From a checkpoint of a small transformer trained on Wikipedia: 8 layers, 119M tokens.
Each number is 500 + 50 x the weight over its row's rms, rounded and kept within 0 to 999. Layers, rows and columns count from 0. Numbers have three digits each. The size before them is the row's rms in percent of the matrix's.

# v: layer 2 attention value, 128x128, rms 0.132, rows 107-127, columns 0-127
# o: layer 2 attention output (transposed), 128x128, rms 0.106, rows 107-127, columns 0-127
# up: layer 2 MLP up, 512x128, rms 0.146, rows 0-31, columns 0-127
# down: layer 2 MLP down (transposed), 512x128, rms 0.107, rows 0-30, columns 0-127
v107 078:509439501478505437554556544435510554475531465516494570462581553537493490521583447360504422547478453436459474513575495443524473534528500455613533510461490603467472489482492499502470526480545573529418512394475433543426512551488452512487525410486495535528402487419488521433482555513499545507464525556509482545443471516627451515496566612453355528600505486482495431465410472471458477464515
o107 074:394545539555511540508552501541412513581476467487484420501496497472506563494536551513497503532501491459527467474558582601477477492481456587454530548485549481439506502468566450364519492506453495508574435519466435487501387513454610551480434477575400523430515519569486538462556489513567501433428485574588596490513408369446528473582486477495510505468563409514482505502503612473524508516501
v108 080:506486545460488550467490445562515497485465479471430489578520518456450510414433570453655447548435483425424444488541455589552445547475591456462550601473475565509559534495480623560458540477556587512560511541598444428501458530437509488457541487438505486488532460484501502525409564446427519528430538561538514470493526570526434440592491517515434511507500564465488497529464452436529561440568
o108 079:543520424512595518494511592478509502549565424586513453458527452469510544491579575462489580417531528533504576502466539561444521469531496518508441506548472480546432468489419408478539496438467373504510518468471442597484539553502498437493499513504553490457510493556447466446569536471537576573519445469600518458390527455449432562535419462545556510506468465438508535470573520551609457397420
v109 086:556509515507424495481536518465451497470506456578492579475506470573558439484474431390433499575497521564502571504514460517549469466545474520609568536471416408490542453622456468435578535532438565511501517475475529480562524533538516469541471470544465559442513545641479459600507453502538533593543446508418510554562470502408461510346449501443533498522541429577487446506510478472456508513491
o109 089:564557579575508528543583566460520490584465469541526567469476478569390492518448518557475464467491480487420510497532490502461457496424515479440466495416507526364485486428424431421456532519530557505524495510468516364568474538520499583399509453555519371492527538454577461511473452535446487431472553438615571500454433585509508483484575514523488546590492501457546517443519496503534526531547
v110 078:521502501485517500437502375528430533451444408569533517507528458517483507449582489450554492523432466519494627501525477570462528562524530531546580549446532468464505490564506456481573378487446505536655512508461544470523514570527557530488542497425406532515407445589506477532609428505514459609560477483521419461497476477514516448482457532432518466535479446588517402477503482475573438480482
o110 076:515476521520501523539467555548513495470503529476456482514466512549469532505428449484443525482570486408496412593468487421505408459493462461516480576410461502473500457517463499491514517417475438502448456402536557527478450499490482537538494477585449448493561676409485542448510485481534551455447521580502572578480489565540486543582499544565446567539513545318517466491613529588529472502483
v111 076:486556599487438427575506469525527452537456428445523525449440406404432512461472444569450572513577454552481467510504517441565527478513469461537557537552540427555480500436476405489554514447490459515548459510549541499464458465518487396452517607423482443565457542541424535594519571509535545502552507439501477540451542491479566567450552424562517572555426516408479444575507538565569538524508
o111 081:488430431318508443512517492512545532519562524498591483470487588463611542476435486518561533486493522471492484525538330550625462429451521557572547465426416513571521521516576421513444545564537469523461533561471550509490510471485456541507519466452509463502517562410527403463478475485494493483471542472484537444560494544481524485470568490497525485468474501444391481469472580528541582570524
v112 086:547475519519476472511480479556546439567484456499548443606537523503521471571550528572517530450629602614501597375421510544517507457536513507559533559478495491500469485500394471503591511499456364457464477515477549441426456461463591478536419495501454428529509493528533554521570497442488502513496469489437474602480574498412545505522497448553502527517483463483518428600538465460462527531397
o112 085:586464588548540575544467560470450539502538490518562510373403453491494598497418433479531469567522524550511516456531498508495489522542564494533505434425576554516535546470516517513390574470507495467433534421559444553562574470467423502566486498530535476457571495504465445501479441398493481597444554497597512380394502558459432492541519443443508465481490515521470572478478578528512471454442
v113 082:414448542476461576529499555511526374559377400460493511538453598487460526486427509497478502507492467554576523439570519448502515486494485505460457488448444451448571497433516624426449556422347458489506445549552454474505538549491493500497466483455505500543508512494516458590471542493441524503484520474465530592572524427472551620555543510558480508556397556472572486551573492516515499489441
o113 081:510529454477490422515548484521597444523511526467462394539537455508439540478552564514576497525593472472422483422579431534518503440526454529493486506530507490476379468486512422496418504457521429462596635546572532467520496528510495585519489504548579475477476440483479492503473517567449499518553537418459467534404496657447474490645467420471488477462531580511465473576451470501492525484535
v114 072:535625450545500526490431389554429499571559418566529540543490423521545502508557543430466472523499449607481533489444504444524563493495503440408541501462428458583424473580510412544565508498516554480510533490496562468538447386542488491519557485462505388505528525505477503526547444476483424515532549453466443521478506501411546549448457450529511585540418468537502389459522553436554550589491
o114 074:525498534441505507385467538517631508520635557543486491426504524537506493528499417469533507473487465447505491524421478465629470483535599466540428496486454550462596556553380572423467594477535547585481458501527585500490564429489535498441431481530455484501581393575512441519451520525502507455418507452481527606485432503514460405498521570524501519486531473491461516514494510558487447468463
v115 074:413497557420441561498551598430444506532419534570567486462524496477542493433500425490441501507446458523523518467573517530489499491511464499502513425526537514441551617394513540458433436551442620560503540526551583529410528587438501478491490590493521582500443604540473376507586435483548565547428469507516494481465461483536480448472534509435445535534492507580447515421482507503473551530507
o115 066:496551392551480376575518480490506482494477481385505406487468462481493535490555511588495546510494503436474549550472487523414445517407487463577546569583577459486461462486539416481511556535536570513461500529509465470478529498465515547601495560518468485532538511463482582464524500572524441476535469462530554550563585473445520569476505526558518640449497512435483470548509340382453534507460
v116 075:475456465397463505575518483469512404524461460514494528522498480503491472485551436516448416508470543446454360534552539467493504402450523579467479433507627560565460531400574445496477532443567522456580436540521485481462500446452467491505413620443547547510482479432465520497520451492539538491462477485486487541591533475636450538526496563464404546573508522441426575497553481484575532497511
o116 070:465516498586454487503479509523539475470491500420521431582632516423585525555449563351474601507467510453482523462531452453477466504492439478517606516591442429427490501459577525578451478550501467537540495505555518542487547510498461580426493525496549442555510543487602500402441549516514441425516474516585461508508476460514452578518573501470442413449547420433504491574461525530520434539467
v117 069:410557553522585484554491596504618470563411514526512411508462453424532556511487465519571482453470534576465520449418527463515492611524506578514451504552478505529536450424463467564475420409382463492503444522489521479389463558552482488541500561638478513538524517537513511504519465572499558491457490515582518479491585612498383462493533490481495452510553567489486457492484476507415545525511
o117 075:543494429527561517483558525608462501522467547449457536509524431528470566495516490547485513557568577489526572527528466513429363546509408442489497518507539481512462494505583478434610540503512492472514603486436486541529497491447396425550434550409474519537549477565518534519517575402441476627453551509470526523450466525483470392432556528431466523476460483445485534549509385454491563551443
v118 081:518500473510426526477440572479464477538506501470468483523484472464474458507450490580535508446555448551550431538462538618496512459427506430586487514444516620545556523515503435421509527533458537598488473504539440526498492556518416433520437506482486513629501506541429417508632544500465483510512482529459624672408482506449418492459533423436459485549470521455539533538497460489429524488517
o118 069:497501477422564490515581522503577480602569568517514582452544509466598535496559482398457501476497477491505513555535559497484503416470501493550559500564501477494505474412538529359522467567455529465535539504482457407575507448509504508531542504516483506370497509458428613503557433374454477515486450419542474464489398558509485538491438515557564427530481559471476430533557568442407480523481
v119 071:498548537546527472427467518466509450556551517522546541436501455409487512515506381433510473520490432557464490549439537543412509499518442507472547473538382518407435519549485359561515468523502541522448579472464506513343491474436584473465503514537410534481495520542392475542525487473511507476417555478520544389431519516418471475487413537457550441490542488448564488438514572457555550469550
o119 085:449553436406499503507514467539500517458499551522443503412541443458539577434505501493506435525454474583581392518470452522613481543469485507444477542490496414497636482505567439527588575592563540506540481448475477579480542493426408534483491469508441572561531551508517523538512422509493553457515489515521527618494425483489515407460525594503551466490410527594441503449492519516401454465503
v120 083:529388448617451473456449576421496465457460443484468428370507528476477523464552488605508511464543492415572529475492442524446536636479480497483528490573556602468539529501470436497520455551643515548477409486489596419411490522554479500474463523508502555495531502442517558443557530449527458498551517521479465518440505515593441500561525560553429502522534556464558520522495466437537452487475
o120 077:447463561417552501596599463438477575568454560543526540444478503584501485550439494469510517501539519514435394489462508458457499363475466569502531526363599475543526474642590540540484474572468518481518513503507527533493459514437484531544574507461464503508462463460451533443524549557498550504539480459409496424538503464473411544452455575485524538515447470570496489473544540548462407439427
v121 068:528529604557464450399530561520583564470517462522476584623434478542539532617456553369484461499506467479550499473494497592464511545507481515464518499546441515416511414512561551535417543519499506540511571525491564483532598512398504543462470505482491461519552469538521539529516505493521519489489481489500538476501551521438506530521342497518493510426436564434606443550500588432529537492606
o121 071:471573541362519606509486451459512436428529524563502438470587380512457502538599515494442514474469408557537359444557438487529583520559484464513501554630461511527522548483397517542523445509541520411454534543472500492529489519578500482521449539526408479581507496528483450447525453566502517447608474546483462475451470530463432510606498508502534499519506518497502552469488499431546499445561
v122 076:560536498522496499502526492519541440464404526451430538580551543417462532473516518494478473525523466394435515491561535556564492470452540475583506599473544542533516501547443551526477501582471499445546533573490459574481495406377455482486492477483532569491486589560466463503513530484463432515482534447502488579497480505435554583604553381445499459422438513385567380431556436512445487519521
o122 080:524477519461484477464465466442444542603567476460501463474438447526509549449530553538548535488516552460502461483499494478521497464455415508481619450620461457510473505493472492468548462462389459526525452466584502530494523459593485577504523501563531437518419460449503576596515417550555527432441512512520548417477519407595388503443519453443459587571536531510445613549498583557574484491535
v123 075:554555538435439483538476570486528538445499450477418548494567473432510522458468471493499522512501474467452474514505485575544492513587488527535437519570560501658482508504603515461522529573447485479562606430544510558543445568479536579474488523473481436451461488561421547557506517672510529469532486466477596463438524428459510503543498489480511539498367550433574537548452571577465507536453
o123 071:404461426496406520463561459471504494589567517471471450503464517530607467555431595458421554460496509484496386506517407512412551548556477472553497449479412513500511536485523463555559466497547520529463426549563520431507480483498518523520499483552502550463546474472525469551520488494422643543486513455633498506525485583517493526473509454595570585520531465472471511427408552390500426519457
v124 070:540604521503453529386578566452525554425524474434516450564532531421474547514513536519505559486579416586521553447581551471413509502565543476484549550559514463431482533555474535479562488444462468514514505511541486459504473492498555494489436489475497536491521386505459548467535472584585482495576467548384562529514494535488578399520476503454404499448497466442570519484380560552496553611457
o124 064:453406432369594497540430471523464439522466497630469527445510472595618473536458461487507477555499553521498495388483436492525486504496501525536498472517552535593553441422491487484457584459492482461480471451492515440415519598513553540446482449545454517539464513595491547540489512507465569489495568473543480517575549469419519570471507466519650497450523459478528437577498553481522404515553
v125 067:541552498560552538405465536522424515501488526454510540481472479406504457468483505497454471553477351464474461483579464555420446597488550543410542533571481506431452528575463366563444459475551540528514555584473435470505504535424454474394448524556470534437536448563511543529488415491487491454497422543523515521521456524547493453492478537438512433527553507558492460453573443420584501471604
o125 075:477570445506543529468560455519506553450501406541461432512530432560484533473518445493406465491475511494461500619426564500597480496436452501518517603468446429520498405331488570491563526496468522563593565437569547530430505545521509438444493472556461530515539510523482401511423531562518516492491545417501483510504607466483469484534492564512461570535460559515518464481488500528543382483593
v126 073:500443497600432518449495432491437482409544522471568591438509458489436471466382605456403486535527407447437486597523456428448475502493478433530601486538496430493481513503490494489458506519526490416492577467360481518480453506482395480435504465448490476492536454632445513517386533449510491528500439539452471491564522487453505535463543485472514500512432474530482485492495564613565534481450
o126 065:405518599479464517498491518470431509557453445515459462482478521573480567440598462497498459520472512478497564492408600535566551452397516512531528532443489468515504511552375477551492560569519487471518471477502419449541433525462512537556516522471602538606458522494464403529551426484509529481544571428438527485453463421507470510458520371554523484567650518463517495458497540427503476551569
v127 073:390465515454532454497517427510576499460404536530529467486484548516411456508482532556555546505407540448585500582586504479425442575453473527485519507532497493488544578450536550458497496494583469523595457524452482441551489529560452560530561450441516650397500479443485508448355466552466422540512525512532538527552533509529373498524450492524502524436530516496463535407445560510464450519540
o127 076:538490454457527526524441525457500471379523477562468570599570543486430532467439552496473490512507552482432490468447597464418565447422473562476421517416475543521434525585558468557496457431451509500440487551477506509531592560424531521521472523499571470503342586470530553482561551513511527484535495521420454524483460476597553556473466510465499374514482472543454469546540455574574549515440
up0 098:424465500584512472488542501565494524445495501424427519493447401540557362607570549485503500554495494475549526471530478513511465502542457518420465472493448532501559405542467469503556390495482632471450466583407599548503595496493508478544527466524497424502556508545538576551503534510496460588605518514526536447501403481569520492597413472469503516476539513482552482430519500577480437449471
down0 093:421488540483528534435540487519458430469481518596485457454460451443438522476415527421518482551499471573460437415468455547580489481446509498455522536590585497477439476492539468539590498506500476410513555486604590535527489448530491468452591552524571391416459526527530391439618462512491524544429614485469520535571501475496527452565452484529517483392473451505475501578479442463520471456485
up1 108:453442483447549515555488475537497450544604591487516411488492481493474519468481447448493608521468471580475480449518587545506511505483445467613498478479560649464533554530526475494488438514505548493517496413512549493537517576511529433565405424561436449432534549458465451497593445568449485588491488515378486590538480499486420456548429487497425421566487540532448528553524560462552546482486
down1 113:500582421555501479466341448529606484421482463437513486561535505605506601503499578475503536502549448517504488458489641532410550446528530387511427510471427549490485552570512557457480461476447516489551512442524487530507448491416479465462421462525394513531534493579462472499559447535445469448502525457473520592524525479513556438438553497427568506463464495537583516508565469489536458436508
up2 102:503539469502559444492474428492510461413560448448414440414515539567455478449476503567569481576486557441555444525494501507546482466537521476508498517530603438457528427441508593426476530503571486529488424375508513529556466458507491528501495517505441418522521566499511499408474453575586478515478452570504556541524485472384566483534430539428480540450485471442393529578515602525513553379525
down2 088:493458514527478473509509519441545437563537593498566530476459547521453496474457514460548544440553475393545488541411513535481515546554512487467393562524485435570522529575579494417520511469476543562393474496468514467497507413501479502427513553499561410439524430478532503466552490477464521443415436481613448479543433518475423474626457559481419439525456452578464397513578412451478488472448
up3 109:469535527480494579577519431491472482472436467453460538484546459392547563434587559485497435448477473454528446522480460480481503445499486432645452542513572546550440515467611555534445545513547478494468492480510404540492544436554511494522565471461625483495557484564446468481531536491504425576441464559408539571545487506483572465434419412511518588497507466470546486484517624498515591458488
down3 105:594522539455489426461416445430576531487541493579509541471533487465520620491487556444440513505462467524498445442528439403503530467556440462522511487549465461484532450520448512544463491421609539530466451435411489544453480501511450499500477492567559474599430551508440476550476504632472491521413450506480404426427523531513556512570537538460493501571461506512602399477485412524549521553583
up4 109:446452533480441470564510454483573425526547538437448475493566482547531416502538539505664516508471549486445475497620576508465544506482538548519578469499501498537503479453626405436514566510525572498528547584476511452583379467529482534493538537488491452515451466471483500464559500455514594514456574557452476579496500536525564472480443432513490460429521442459480388440475588496500486431411
down4 118:482484533444434500537625412497503555543536498467555512526439574476565466476507437529475508525445552382513472452519555488498500418563515470452478507494509439513488539462507562490579431400399523540491474536500510477559569517521476551512535479506537387622528541484444505605569431510476548527613465426516518507527538484380487521605478521567434423529556537465462445497468504462474547445588
up5 086:540511570482463450541446540402532547463416463468497464447496492510445426559405552580497488465450439597499592500485520454549478617512389491478494492416466484464502532463570456438449469537601543488416593466454508525635486509510496481492474456493514486529514482503464428492532533554429468475528451544556535468575515496437409438520468490594477444483415458573535564452481520384488491524454
down5 091:558507485476504451470524532542487522573510517436550423507477436447487616494536508448482531471439553462519464401500606447388492456499645499496557535481550510437556452453446545561512428558404390472544531438533542529462511549489515570459496435554559498506480497555518550561482496446554520505499543567471451427470542644564540532501556556486508564516489654500516473563525521490502472493490
up6 080:525542477492498436481538474447507503519580543518473571579499465446454441579540479477557577479546584447478492490513475538431551451538595443554431528535549486430457489507500481526485427434489460448449506492568453507571530510608532495530556427480478424477569398362412492534482474451471546546530637554496553485505461462481487486529504457397436447408566503493403514572553432495491551502538
down6 085:512413568472562541488525594554527478397461501542522438479597550589566468461526503514437460556463450557455478535510532379538485525448546555507500517502553463485495460419451578542499502527409435527528508463501554453501445462496417530454518460518436509536495563534542424559447450471538454533496492371549516446513568467484595455455594551465574514403551476525594572533543483571544498434467
up7 095:559553449485421408535506548358522420464525445466486494509441417601480479491542528523567523510474468497486469566511523472520455476464465566449522533509506492502451511523498540494473492533535544507581483520551495443566537544543528555414524405513434397408488521544423514488496513527528597422482478589457510527547515458535560500474564600569385523579564506455458494632545569547505543574456
down7 087:574448512611492582496463529471514526500359488605427566480516506468542406497515469515523475462513567485606510449523506519451583568521424417533451416493505589534493519544438490511576527512581500448549518518521483645483447523480523503465481533562512489498542488441561525481455519475453437505521510487562504492502544591507413517598464425500522576439480471474490509384389450544557540477473
up8 111:458538574484488549480423472447487566448461516377463416524458606521518490589407524516470454502564468504503529434568515513472535623537498541452448510386492505408453404577447478532487524536541554530514497540630456538467480639549473556481555470482465502521564520462491516505492504472416509441521447466445433553465547427537546502567489519596467509517523552521394537557467508547497500481520
down8 119:480463536554452509453485478536477563525401575484472554506560525463456539515578507552484408520631399537462506524405541541437484566421535473435537556414662534493459479508493501493480460501523593498493459636550530472495486529514415528442503430472460532458423522421456520518535520556468559428449451515470440512512595462515538495494429435450504428489520404524498529455463547498443495536459
up9 099:485466487449446473511427428520401583471476558499538448507507464616479462521607547439499640449434435520496468502546420490402457461474476521500578501494574511576533571561425458554530546474499510503532491607459533519495448532498475490526484487442485454521341471518444589494572473425509504517520548401490485510553528508548475536502562460435514588551502512514536438573496537574492586521520
down9 090:630538516512534443484594468547553432494514462433520466526505447538465473510546410486480481596467533532400467522495531533396426480528632486531394564453565534523533412513434527525590461520512470432506547490585507482515522451553462446456464431514501365524576551440536478478458597463514500464495462574492466532512486443488533445585495586482502536516423547562532446477427532540475514510525
up10 085:531498554506458500535514483495522448580620482502460580471431465566454496468431478476491501542417510455545495541432539469435496482509498460422520457593512488433485557544551563489525507462545563571435516397386622449485529445562483543453502494526503452473464416551462524560493525538485498471391548472569514540442524441507454473535435449495499455555552584663535513558492452396485452514450
down10 106:454610601484542496508544459488532557379432571504466406594560467474399462498508595487431505458483548463510518546440541492534491503574554496537478557430522614468505450472502556460496552532501559457454522496611446536457454538465482606525525500471440490479457565495588442456522534555411574568534490550501544455503558587510522559570535471453444483445485550469443516537581521507448520560467
up11 120:375529504535466520557487469543476513512466414562506496486505522536491495540598483570459509481461428582553591496467535523459488539458463518457495476442452423417610495389560525571565503491498544505496488485493442446505440535507515508494530457456562518470476527519523497480611427607484556481512493549528453555595432440458603519427493418521353468467474486555559483385430497525541540503564
down11 107:465583506567537453456484498588544574560511581507540568481499423525467510498409490479482543528475536598439548491489502498425580563396454451469505523497534423465518487534510505385476477454562518459530512482507538461548560539516476508490564563471519448508429523487503471373494481579553530573482477626620464486527538441525473437465493558393524454403534449485560504384426478502549468461515
up12 107:513479571479442524573504501561481507578460505521566445435543517380455456561414436463509497553458461537610486478397432504589493499515448351531404441494552449517520452533511545555518453469557522608436503445526541464505496544491535607519458491469439501487544417532455458469468503516419555590532506518487449481432497547482562497505528556476577467438536549537482483563595536542554429516524
down12 094:429539577438571479461575554456527522524516516548433527462569472456498530548428425567579440446516421495492532508580474506550503490494502515509555467518476528493580536476480516511534434492411473560441459411485493510429496455544484346494474508409565483599555465527536516542579468496504482519501511482537601437494382477475515521533477477424589483469466502443497461394412409560498497383514
up13 086:477501517465471452491530515469468592425523463472372446487507555582582435510485554482549447607497421606428529411435491604487478520539526644453503516489499549538458514614410481427454497531495486494464520602528501464470489566527549537534529436494440536462472551455492545503519476513449620512556428493494605433519447555522473546481550459455494455521540463494436473452505464474446560538474
down13 088:558571521580468477551374443520568447478494433404513501458526461459567556483439467548514415494604551441510497547515459552391498481582419433477568469517516445487494498520479576497523540488486491514493319476575497498418382421429444543483529511531536490513539518522472561513462480465457454472491552508504495525517547480486523499557496428486490501478491624478601536578530502527558490538583
up14 093:500417557525427549370504423448500485535565508432552504567527543508487505459492512529550421519532409490525493414505529555555484478553491506541470442534460394480477471547560502497423495474474598589502484520515429472468566451515527525576651376461449526476623399418446527491570499562524435520519560552428509470520536499479551459544534496433484486450486543497491540605535504505540468498510
down14 092:480517480496503464422547526520488417571364452460445547558555522447470488532478512503425461409529514505454529529522513392408517484469505487505507569483575503413453462567545478436598463553472479509519487413525501623427376472573468457472406502474488461438425461498518531537547558431484521572499517476495581385503521444486492426579524457424532483503446550552473418479573497477504506464465
up15 097:550430499533425460451495376512456474462530453508541583512530440516533531500512437491595471525557530495493546514454502432496567527598496503501566364518609554469501486470499448488463489443491561546612429480484419476616494430496513535483542459488514497470501518427485477534594532505520573489549469524485491459520491560483574559610467592625474484421572496504500472610446516585538490505504
down15 081:517527422505439513446568517579586562583522504482498517523544335505573462484516402463521579538544540611523546496628566528439499518512447516551551450577506525494513439494568596502450507488519556617604494459542494537504479521542526518513439403475480493527549517518608452479524510555459485414411549504452547512477489505470560478467427521510544564475575581525511486508505524525483453500433
up16 111:439560410459514517533473540549493510546599492441494571505426520594545466550518524518540495565443436498516458467507527516512554563543550391359506404604524408499478488518501539490579549419569506475473509415441497529495502455569448514523486507471466434572482425540393534476469467425582475494537438550476522493542507501458535508430512428527523551484444584526464505532507375416457517448553
down16 099:445454489475505511476583516587477551468450600460475533516524476482504483508488472518532548473493552479501554502382500472526450508560546483500472535518547517521589522490617404416538466464470555566514479497467484475405507482685512527408586453501420433485448542537505433497505513562558594457532524601504519496485532524489421429514557560494425527479392445585417528482472553526446560509518
up17 099:501478554456499588585522478509509518476473525511512568514468542476452588497439470489459523519450589578544459523472515555518556526454514501520504515495525418507462505460496467551416401554554474549487496543467611437447559632487572527500516512446447487480386501473601510420438502535469530525544462526417407536441426504568528446523403531495466434438516538660465526503499466575548496463418
down17 105:577495496546547518437469486421498432382484497487512533556554560491538416536419477563502528548507531566447530495571503588439463521433548524386532580421461490464534441453426422550427454515435491515501484494504393433448506460473505520582450583502558581508575485462489567471512489435520450421472438546414482509452538452540458454487568414531507542480534472459408601497480492518475417513484
up18 093:488487504405501484491504553591494547511523546481438593558476483533531549479521459471535573403556523393510518546442573582520479466425582506476500411551543432418429538455592493508486520504531482496518469409439518534519459530521449448554507548496587556445506491527393429530563550498495573527435388579468549564535512511487516540402529509458445484486463502504469481566419493500496660519510
down18 096:552436458513528448463517540510440549554511528503435510471513467613502499441563474517473453468479472529629555469520581389443444551537498442460467502521470553490512489523463477533467479501457496500478474492391435416463456567536513464462527457475638511559508501532420512439461511530434513465654495537529468502536596557483528404471447487609496573497515477535515403451490472497388466413553
up19 093:493446509467493469578559538538459574432485447495559385555533516447490607534503481461559536466575548510467528471543531562553537486415437462554449484492466503578438560420497485489508510538577394470514504440598456579501497562479466491469551542507520471538472648566534430517567458517471514604555429483512463535553424452515444507455531538470484525462507449342476519535443567533505502551478
down19 122:459526539464477465497563442484409495499510456559515398538513508528500467454549473472557467594434481536497398429545471565506459493559470535547442536617448452600532507501546491472509546466545444613512482547498644437444513573525566557467601478485516543472510493477504469520624552491459492485510488491449524562613514363520534494532515537532564553523577545479527428523407503473471481544523
up20 112:461518485464489428458497492495523567396525320435477553453405424571497472453474559560534491501596469521499523505466452549490498538461446493459510395530551568507477605418522467502552549488502412536427451480507429486516503492530447491487537535570569438517522430488548442570546482582451499541502476562440497538547471462528513506457529618509474508504515543509406392515493506468467628466452
down20 117:483529438532672436543568460434494487427523459459514519446551521463479567496473509540476462398532453570469547468509445544557483540558519454556514524611482468524511527467487534557482540443455522591511438488423513543512568501553431482594526500429460512455561501515533603465537488508499440491481535555466581517483582418484484478520600509508538466506482540421576621542543473395481586440517
up21 081:452423486478486553582498521511441590482521499490494374439392429484590551547485489565513545418525494488472411521494554426543469501559547525548537440431541466502536470398471408572451503545516534458432473441523476540550461569463517488566432531507478414480502540578528447490506483455458479592541456569514459457504518553467507517482624548484487540505473512461500524436488566453624612443455
down21 088:480479488550489455539587464576561480494497512613511477523559492495514525463461528469480529559467473525524514455504536571376537418477538493474543562507546570466534527603489563470552496520496478431479459521629523449557588368501549512460600505505486504474467433474428531471522473551449456449456564447524555514449507573576496472574438397405543412514571546564490499452529566575452432526510
up22 122:439479420487416533425491434528490587504425494539676510519581612509489488461533462444480422473418528503466480425541564505528521496588442482509576477544525510484528504547387513508448390515508552546465483528550478473496450465566471431564508577505513521491439501444499473575489495510440392385507522551448497503477438516434503514543486503547574543532605492480458469546450479424537507438531
down22 126:513493472572443376464423505432411527568441523577519573532413522446514397438500454510534542482571485443467539465445429466506551605512403468509525503552538571522563460504552489426500417528510582516571427469570429542472484469478502470513509540511570453449423558500528433540504448507479469475379533483477571470517517478482440543510426525582512494497399444424426457453470485444474522511535
up23 095:473509494444505469435451567539501565491462490521505506410512420546497435453553437510539524475495553556514501472530532534454505563463521452508482502574473577533499484548466613588539442349515518436450517497474500433478489623515560534524448443431590429482546431485462556507485475576471533482427456581495421653545506551491584534571382485446483560477450501495510486441541469486445521496556
down23 103:488456531527507434487434422508482543506482491542475486523546461453540494493585439437483498531427572537530543512553423556447523459404468536581482477387586441474452447544434482503517575497501441440433493458499555460532389591446401497377501561498583402474482538525479503552518494460462501500433474470583449506534462503513427446536496544430489466553504451510619546392477576473471554538510
up24 095:491483546399521546583541496531565449389485446418550556603495601466504457508470502525520462464566517530462487504465511477497537516570461485540526563350531507518514521564528536527501559440478522477534577548560542547410469511456506548591519500479446396543438539510511460479428403518429439364510515497447366528513531440536500534476496469461409462472443479516493508549509603477492529467463
down24 092:456502518435443528469588463433494572640586403486496496464502507557546535432569505473443503627556386438480497481472467487535494516478586478555410455559494479583352542457512614546555458447429566505555404441541470488525534473499479434469527529543440475468486478499472412428486478502453552477530506509457511560500558542488500512478528491402524527463445493571473468462561467499527466482532
up25 109:457502524509435553508510491545480524505480552539453451488494579536498444411569554440531610463573505475413468520437473540480460468513502433438439600482592518518499520399464515495502488617583522425465430516456563426523537505525483528526522433413588463543401501508437545423459483491463507486481526546494500410494473431527502580504563470566466548623452553533485437427450497464469503407579
down25 106:562579555525508545512472465597512488505458520510412406554463461536547454435496421490469520433431503536494506529436516421527506464522474522593329487500541462429439496475494501424502537545507453382518488422509529498600600468561438427547470409509563530621538498484487523525467477447534479484499545499469479458527443469575502457554494473594535497553527579457476427505478450496560597499463
up26 088:537506528461492540418455534518424510455438531466446597513412491512505458545506371529524524498518533430473544465503500485500468382473476482478526464577443494569448555510470546503477451590520593521527542447452538538618548531560505484481421478500477522483499512542536418561488428429460581543494445537520583464464499457466505436443556571476569380494434490527503435495432525401534575565390
down26 097:454497407568522395433462590421482459575432461546472525464502446491487523453489491504478575442448501494541548438571491524483486444545526411551483456449468436465541465458399623419424489534475451553479447405496471437495488440430443456487506504501540489471443446555474521469441432438568459447469521493546550446476410562451501386483528426401535471530504532455550591464548455471493540478504
up27 106:530503443494480420595537508441538471531526524470504489410433439433537453396431498435490387551421453497515592588493560466524455574489508551447473447499415452537565505522550524528393573558524454526464484481479513560388533431464409510512554453440457420450532501543634448526503582500489486546445418539546547474511510433532423535491464536480522508536441481463464571524464514485475509531552
down27 102:477447463525502557319490496506538446569472419461445545525562536419548493451565489452543487461499424473432482477469454467541388511477532500513472521481541465468459463572524401548419521541536485505464555530484579428483437483493470493527426402422448515429520512448501541449407551528485504418572423546499482619537555545428471558471595525523434536425483471450458485530501557466512485452534
up28 105:403515555454503545482563538367514521428572511490480494476529567459506410489375507523497546531445480547549544481605554479480465550451426521467485522451505481416555545520523473524590543558539534479374654534502530526446415506449452526549451543589481485523524496503446488523516512470531430476570533494495508558487516510478489456461466489415442503498513544521428450435630548581529534432542
down28 104:558504494514575410494474482516430522493570533548526585508493420473519520537581433462504502439509569526496568593544502533479562427553570514525583489569496467487503554524513464526456475442534569604506434511542381500502514579423489467534530428477580560483458402492451504437564463593581499503411518550426512491524474489453472512586479454533558449457474563412553541445470476420472550569579
up29 114:496539521444465513518540403429454498562520537463552572520459483441520505481532464535463535411489568489574508603400477509489487529507553552506464452538462441484476468499546501504583537514569478658544468469440466582542534555535546462421471488433483505470456507484484503545457537500486472485556436562502445512653463426394568466528594528488369474507537606469486457511496574556481425506486
down29 111:454521499512489538492414475546394494399548539476534492551534474510450468508507504541602465493455493448500519568477481548570546468514483482461492573481514470552577535474562444551441520388479552463494451540557401460468581439454483503463618522480490509463546423482516424521507580497472510476522474514532461546460358381455580423615515480512491497529460503563508414479478563563482622564494
up30 101:494544475592513520529458466533571458516530586402464521519501557451456333527515452532499448448531388462499451576515500501539465550558461422440516488449471499446556441515539482581499549533530515489485512495589567467562457493545581606556472502495506486593556523554530429457467406487477491562483502490430442514474456600500517467490482476515505500461468438421542453567435520565449592619521
down30 128:405499462563496586576489495553497506528532594439427506486558549474513473504442544515500494513559419570432516538558485551530484612534486534530520548446503486429507531533533516421386579558518519501488455558437466492436431438603461604508476440537518474547522438510571485558492517500517545487485582418596508473579420568578531515443507412521482569431527463508471519534510583582515486576448
up31 082:479467455473475384476538455537636502480499556448482497594462500515532420468529536551530525465531446469415512569519487462544567527600526426572525465454534447573536414490459492567525438544492445488522559540556555536566528539543595531440503586561491557588545519538520493474536491472422566518501539522432489599464546553522523453542487475451497479416504399343483472504492511514472437563478